Weights of a small transformer language model: 0.968M parameters, no biases in attention or MLP.
Each number is 500 + 25 x the weight over its row's rms, rounded and kept within 0 to 999. Layers, rows and columns count from 0. Numbers have three digits each. The size before them is the row's rms in percent of the matrix's.

# up: layer 6 MLP up, 256x64, rms 0.207, rows 50-96, columns 0-63
# down: layer 6 MLP down (transposed), 256x64, rms 0.212, rows 50-95, columns 0-63
up50 091:458542544520491537515482508469525492492484528449467547479510446519518523510507496514478490533520457493519508454492466500492528500503490485478488522499477477537556488511516541514495514494492494
down50 090:471473515480532537486465508514456480517448467508493503537528473537458528496473519533469494490479487499506511466452510513497470515511448526509483484481500521540491485505490459504532485506532478
up51 081:457527536515521484441494496469535480481501531461502461516496475473526517534486511513524469515529529506486480461554498514487481507498484497516503512487526534528504512519463503505477482544457534
down51 090:541437552483523537533517521539494554518465550500507508476526495500489495472536506503472465505503505480498536474525471479533518539497496490499493503494476516490499486513482481516481528474517461
up52 109:485525518491517458486500514528476516507467466442520452466494502498538533475467489545495505533506496506500479518491509491490493508507485511514544527515503542500545532532462478447482515532520512
down52 115:501484474469496496550515460468552493520566516521467527503503470468494469535524532469495532483487484502438512524499484481508515493524499481513480490517503447508493494473507534515492470512481496
up53 086:474474493487519495515508535526494566524524522477499492528474500511510545500512526517520501452483523474482489508477482496499525464487483523501499493482506473471493493418482474525439533506491523
down53 079:501484448508448507486500466478484470500564514510494513496505525489490527527512501499466523531509492497541426485511502507507487509452474499493470537474492526512488518515506531462532486543485486
up54 101:526521500472527520512506501478515511492512507506507513539448496502548477481528468452496489452517508494463520484491469457499537516510500480516516469477502482530567502522457505516519523501511448
down54 088:474493500509537500518480504500526475501462488553505514497471497502420531499492496520467515492555501532501516461531512474521531512517499488525520502519523499488464485534471510501568516514500477
up55 091:464516493488494496509496459446509475524506541501531479514517466465497497522429529490516533498505487510495473486540539493447502502512455482500482554464491531500527502502513507521506484516510534
down55 101:521451502518480524506525526498496539444483480462471500459482522477507483471506454517475484531489498510516519512462460509526533526480522517543522489503484455477497534511551478488488512491501474
up56 087:505504516483528488520466509466470513489483480453509516504505502498484507472485530452482509483559467521555501506497508497526505470484482517516489514494494516472499460503555559536445470505509477
down56 086:456509544462528524518536492552476493531534494474511511520504491503493488505492521478489511476517488472469491480509499507498508448494456517531529456509479525487443502510508574495488507474496501
up57 110:503476510490475492491495510538510467475471512518514488502539421488480528479488481518486465476527520512525456507517528532561503479498563481462534494493520532510503514483495507481477504504496469
down57 114:518516493536491519494502457462492495513451555503517525490507502520548519484511497535492465518486499516510514496488501520513478514471463516464501488511491490520486517532524478559514455517478427
up58 091:497526530505506500485510486543507504524449471503522488499466522545504488496479506523510529537513487489512480562435485484466504530490509442496484507523484515448490528508477507515505484508451519
down58 098:494486517499485506476525479519427509523548493527513451534491527493523514530481519538541496511548491530540446463531512475510525523485507492509503488496488487534486490514513466508463489505487508
up59 109:508488488472509479484483486456524503493481445514495498484500528451505452520508492468536495512501509495495489505508448477536510536542520496550548534519477441505519521492503481497519530512488471
down59 127:537527511519520508499495513566500510494462513503496516514516457511491531483478486475507474483498509504535498492526515469467514455439472502478480467457507520525516476505544488496506452490518551
up60 075:508494501455516508503468489477454486534473494480526449537498497487508501463551520472492497481498492503498494498484508483495524485479484532521488524554477519496499464447522501493448500489461559
down60 081:473497514496522485491521430549477497523493484531498499463517514536517491536506524508521492508487502474445508460505562483466495504489482466495521498478544493553483464515493492523517497503532493
up61 086:476509486523466494471497539484498514471459525469521452471530500447517526499474547524495554511496529493513473492478505520497508486507483514485523513521481482503432484492524528530534488491538495
down61 088:558476530538512487527498474491486505499458469504496543501483518502489454502489473536537507461535462539465521477500532482513490519489479518530454480509477480488538474496478457496483516513508495
up62 093:505525474513458483473459549512524560515492462489512514501511509565469492540488496541478478470515515455501501532487509502486469480520528496525511515498511516465520534476529491477525483508531498
down62 104:496499488433487550523464498515549499476522454484477465534520516488461513509499518482511522544493539489502490466513504476483530503492522504544485524489481460486495509480519479493471514523521453
up63 092:485476499498474485489512517500510476502536511536483475476509507506544494451496494512466550475452510507478496463516542472484510479504477502571494512482481485502489518513542507491455446523482530
down63 080:505527508510541508499486447512536512523428451492496506502482517486463444533464469499488465522536493491525493510505485474508529548476533513494498539503482499497501497510477514527511529494536490
up64 098:486533497500517537468498526527489479522508486506513496488513480528515524504505507544480487534468507498498468560474509509494484509513539439511517443479500527550501517473471520536508462498527542
down64 096:496495500481500504516539495531411478530558472500513523480520509520511489521505523523474510508471500469492459496492531526497451514502483488451506497487499537512500472539499526541528471513494509
up65 078:494537486505491514483512548475508509462547499570521436495493511497505508502541493540494501503475485492519479542493502460484526517518520538444507489470499515500529520500482533503483531524489491
down65 085:480466514478518520500510486537441433524525498499469506510518497530447480506452519479462499497495499487490504472481511524498467508502474498475487464523507497483481472504485453467535490454520525
up66 108:511500457473495441513505484448486484468486482477470504521508516528500539508462488501545530505490536459532466483486477484477547473495512495547478491486514539508482511539509520535489503485525500
down66 114:517483512501516460486495509524538499558523501473507502484493556507510475478514519508553457467505502479520504510473478469500496527500538497468470506429495479496474476500525525491529487516529457
up67 114:507473518519506501528500481471502497535502519505481492482491471527527504450492494468515479519514523494538446518539552468551498501517494524487502457504468526513487492498504426525481515480503541
down67 096:490497497489482527462489498485454449462531456502540487518536489485538527496505510483532503494447479479496499487492484511480517444523496544511502535490533474475548482466482493486489530495477491
up68 090:506496496501551495494488489483491530555431536482461490481472520486531508513505494536504504471466539515496487498536506484468506493536460534449492512438469505516488477496504506490482495523501495
down68 091:524514487546467482465490497515497492450495485485466500489489488497502487469516510483507505526532465507511518482516565510507536517496471507471537529474447487514521510537495477487517579489499477
up69 083:479534460520501472461498533487490514483462486511493521507509492471498501507498523472468455497520455520503450509492495513489491494491457535486505457515523528495560465481500538499493497539502560
down69 091:481506536517502500499553477517448466490561529473475494510485518490503508500486483533482572534514532491472511496496551516524502466475519497476505508495494513446519482493510475510490501474465490
up70 107:503479513437518513459502480476517518510474502518521525480537496471527501481491506526510499473493507476480492549534492535515514445524517557509525494469536481507487514510519502473475450511453518
down70 096:511520504503454490526505492516490435510478509526516462491470496544507469464520528485480508501465474536500500481513475453547554522508487496535539513509475513500503513558493474487468505499494492
up71 086:513500467470478539472502485483487489537506504428501523510446496490501487456533505537538482472503523473548479533539499516497505512503498510509475467534498508488534522476486481503499453460494500
down71 079:523479534537529436521487502514507511472525451539515469487533492481466497523469499482482538480539471504486507476527551465475488497473520480505480515471484485505453516506528515478524482502497479
up72 088:470509481510497466515484486486464544520501515508507477468469494509506523474475517490484482527554509494513519472520473571515491547501487455503460514537506525468505499514482530481456466493491536
down72 097:479502523469505502499511510511441463512532447548499456491503508527495509491514516545466528482492513472511516465544540503520505494516503485467474518502514540517465483504442492485539485516487492
up73 093:510500459468441479481503497490510438479546490535525480459497480513503504477534505477497450516497473473522462518518491475488494485524515545464491543476493525510481514514452517494503515518494513
down73 090:504536491523540501505529511531469512529536508518517511476511527561508517494542495526523489526509522456549488478529535503534526523522517531473484510468519504495521485534485530534536514487503470
up74 092:517492534468529488486473522498513512502438519465508509523483462461508469509495517558493480511479524457542489519465483525510500492492529545493474514484493532467517523478459467519469498499525484
down74 083:454474471505460532461478446502554554487491522506543485544489482486500539499490523487467517488533486494483489487490517471524508490480476492521542495469475492487497510500488505491520513556516520
up75 092:457499446473517528526521482483482494473506489524525473487495500525507492509462457503495494478519519481526483543486494469547463504460473498505548551527493469473446530512520495483499493492519494
down75 095:474530532493524500516529496525515463481416462530492494525489546514466518466483494485512479484487505462509529488516520498510487504505513487456496488484478517540492485473510445502476513450492523
up76 099:545456501480473525532504475511472512490479522509506514546501489496534501504514525452487500492510449527502477526462475496535530485550497544497517538512462511493476480477493487463531491452500489
down76 085:503517512525529462454495484527469502504540465482517468506514443503497475494499463502460513517506557478538529501488553495494516469459476514485519504495481511524495494519486469545484498529516469
up77 099:516553518464463510519489529516505470518477487492509504549478498469496521509489497489540435485517500564529521510508504486515504517490496507478525509469481545531471527481451489494467498495462502
down77 103:430509530551489501489501463469485492494537507537496572518464497489528517512490497462506500500514498511494482531481531506512506479499487508445511526516528496516471510488553501512494550498514517
up78 098:479514517510503524548477483474490498481515506492526467539534481548511504486467512484484504492490528557497505516504453526522482511463515492463535424487481507488525510477517522480535528525518492
down78 074:531474502513502491489534494500546537467474459502502531504528524489463482513516467498509536513551467492519470503529526480515552515472515483500485522456519530501483515527452527524486457480501504
up79 110:454518484516454514490520478491534548512487471491514533492504499495499511448529493488468481497498501545505464514518514539525486483515531503517528483491467482556501482535521494489545516442493476
down79 134:515516485544512501502499471509479465471509492492479531519508525476538539498505543497474532504452509509481480544577502460541484518548503468505470500485486510488482492456521505473498515500516488
up80 104:476507480582469502504503508495529544499531507473490489488523496500483516476452472494501504489538515496460463482510463479514488486521497477460507551497493492483480467490528472496486514441535513
down80 113:505499464521493479513529527503454469472457513532520501481476517532540522529508465502511472550494508467534553482492491554507494511458477534509478529531496472486490489498493487519515520529468491
up81 089:499503469476494548544539456505491521474540542491494482499466496497519533538458488494506505548481519514497495513472458503481489490548488533495555476510497501498505509535478467495534514505459499
down81 082:478509513528518488489481486455496467536505440512494499458524471472494485470506495537526480467501486460507471511518481507453482464515497506506478512494533453499480522486497561554480482479512503
up82 100:450525489506513474499442507464514450510475498531530489513471514455565450522521501537520511491507525478463483514543526509504504493486507509513528518473512507524505544488484510512519482478495501
down82 108:514474526469473448467476493518539531503527476551474508498467498486492506514506488463522509523514488498537510511473510479424494488482509446532497492512472507463490480519484511489470530514530523
up83 090:487472512457490496488494457500537473497495554466505482510512451478555489522483537504458529466501533503524506511479493520494510540487487510508494499511500506472496517496468548533550539504463493
down83 091:528481520532473509501518503465445496479511492519507484526505506463503487482523486491546493546463527511500523435482515492477532493481518489521496525474509511538502539520532457520494497444474475
up84 090:456519493509487504498486522490498520472512505496504486496474434510483522509510435566510513526511512545458496495508481490494507507474520524511476508552482531523501474499517483504474454511471450
down84 086:473522508466532515520521542556515446481534486510470502493524518521446489502494522500464477483502504505479479455503541510474491494491512519499484460470537506525493497487463476498539480470517537
up85 127:481517527512475499528472510472543520544433509482461467466503484531517492493521523466470469524525502507476523482521508497549512494498484530492490544463492527516512530516488490519510465506531464
down85 130:531478533519487471500478524486520476489527550527470472479495462533486487478490532485498547523469476504506499492530508487513521463562531487453451500497511492499505470525523500484484448485482506
up86 107:479500526524546497519508501469520483456521510483495500500504495468509509480514465466525499510559495530496495482534437443487500525529543477519510554508492498538478491486526472489516520527488480
down86 112:501479469496481451490467464466472456541466514484476519516493513498500529516526468465492532552451493479508497544489504522504492482490529479509493492510528501520502551478507558513494504524471490
up87 090:505483498488452476506464517532477497482479514519450504522474498515508524465504531545496521500505492521504487540440502541559523531492490500488499502506472509484509498459519537532543542516520499
down87 071:499463479507526497531475470469500532486534478507524469502549496459489508521519486487519510519558473498509468547543480514520508527477494497456505485519490490510508537490518503465503429494481486
up88 099:523526522503552474516494474481532543531460510504500501500531465524489490505458478527483471494502494484488497508472456492510476496496503483497511489543489484505555476535453570518522483468512507
down88 122:490509451506511480445497491492478480509512504501539503495497494460547537484524542454564538499461478493515493473504467488486512528486470505522448524506523516525516467471526507477492493515491505
up89 109:470521534510519492505497495489483484486499512534474515481473497500510522466440484543504547512525508529508482513497468517502548474490515458511468535491528547537476496477494540494514538547482473
down89 096:495523537483503515519514527539493508504472463526512541493514493555452488465460516552470491442506492517471509508541489490458483497516513505507522485505529489504470497513506496519495504511559535
up90 096:533435485504518494498493508508482469497503532505486495553469487511539487510516521493490515535528561506504516494478472512467532491517504535463521497497507514496533475475494535487489474536547555
down90 069:520515506535511500518529449520543503501495443512518509479547494472490495506524465481531539488507444513485475528553511501482488497475499508510496512535507490519475573493507497466500494472498474
up91 098:432502529506525490510449445494515490551492539511514516470447505481534530516463491495504481502530476497491512534509492479521452495490521535488521500485491540511484513497442499502501511496513491
down91 109:485509495449543516466500494487565495524470458550493492477489494507467502510498457538467483515531474479486513509492484497484535513478485490463515454482475489492473440500512511512469516502523502
up92 118:475491474475467514541505457448524534480518499523509480478480478548480468486498513453527480521529526534507503496494494487485508517480476496526543486488493550485534498542495460532525517525515515
down92 143:519504531480474526531527508493487476459504471497491478503532513493481489448516515518503491472545528513504494494490465479482533530493528507525546506452504493503461545518472487476445538531532502
up93 086:545514463521484466531482487496486481519501486476508500485514429494486509559475485499486506470490475532477499533497473495478485458496560534497520494507495548530513478497470541515499474477514519
down93 081:477530548465481532549518485556468482522490492524533506485479501512494488516493541529504480467504520485503497470530535498559511487511513457521516520504505537523497445528498492487536506509519511
up94 116:512528445535514486473488516465495496526512513519500509441515489499480474498476436499443490522503508505512490502503488489485510510525527515567496518536495534480542504530493486479469494523473464
down94 122:467490525512494488528494499490520508475494520534492537551501511490546525487494541475525519495466493458490515514521531442517484487513503463506505526516504475517458564463503516470485463494487534
up95 097:513493477521468495536530485504493512509453532485510461507465466517501494520443529546480507512484565483496522501491516503511502475527515512464543482471449510544490496495483502496504500544528519
down95 095:516492465512537465480507485493524550533541504509477518464498483487480494513504475478499510512495496504465441498482489488513454498445512488449492486510517503454544477499495513528539473460473498
up96 086:483506479513566491499503519508459549518476515475536478487479512489480511545497491546533462519464491472525524506514504448457500473512512502514502535489495493506485498506526438505486475521468508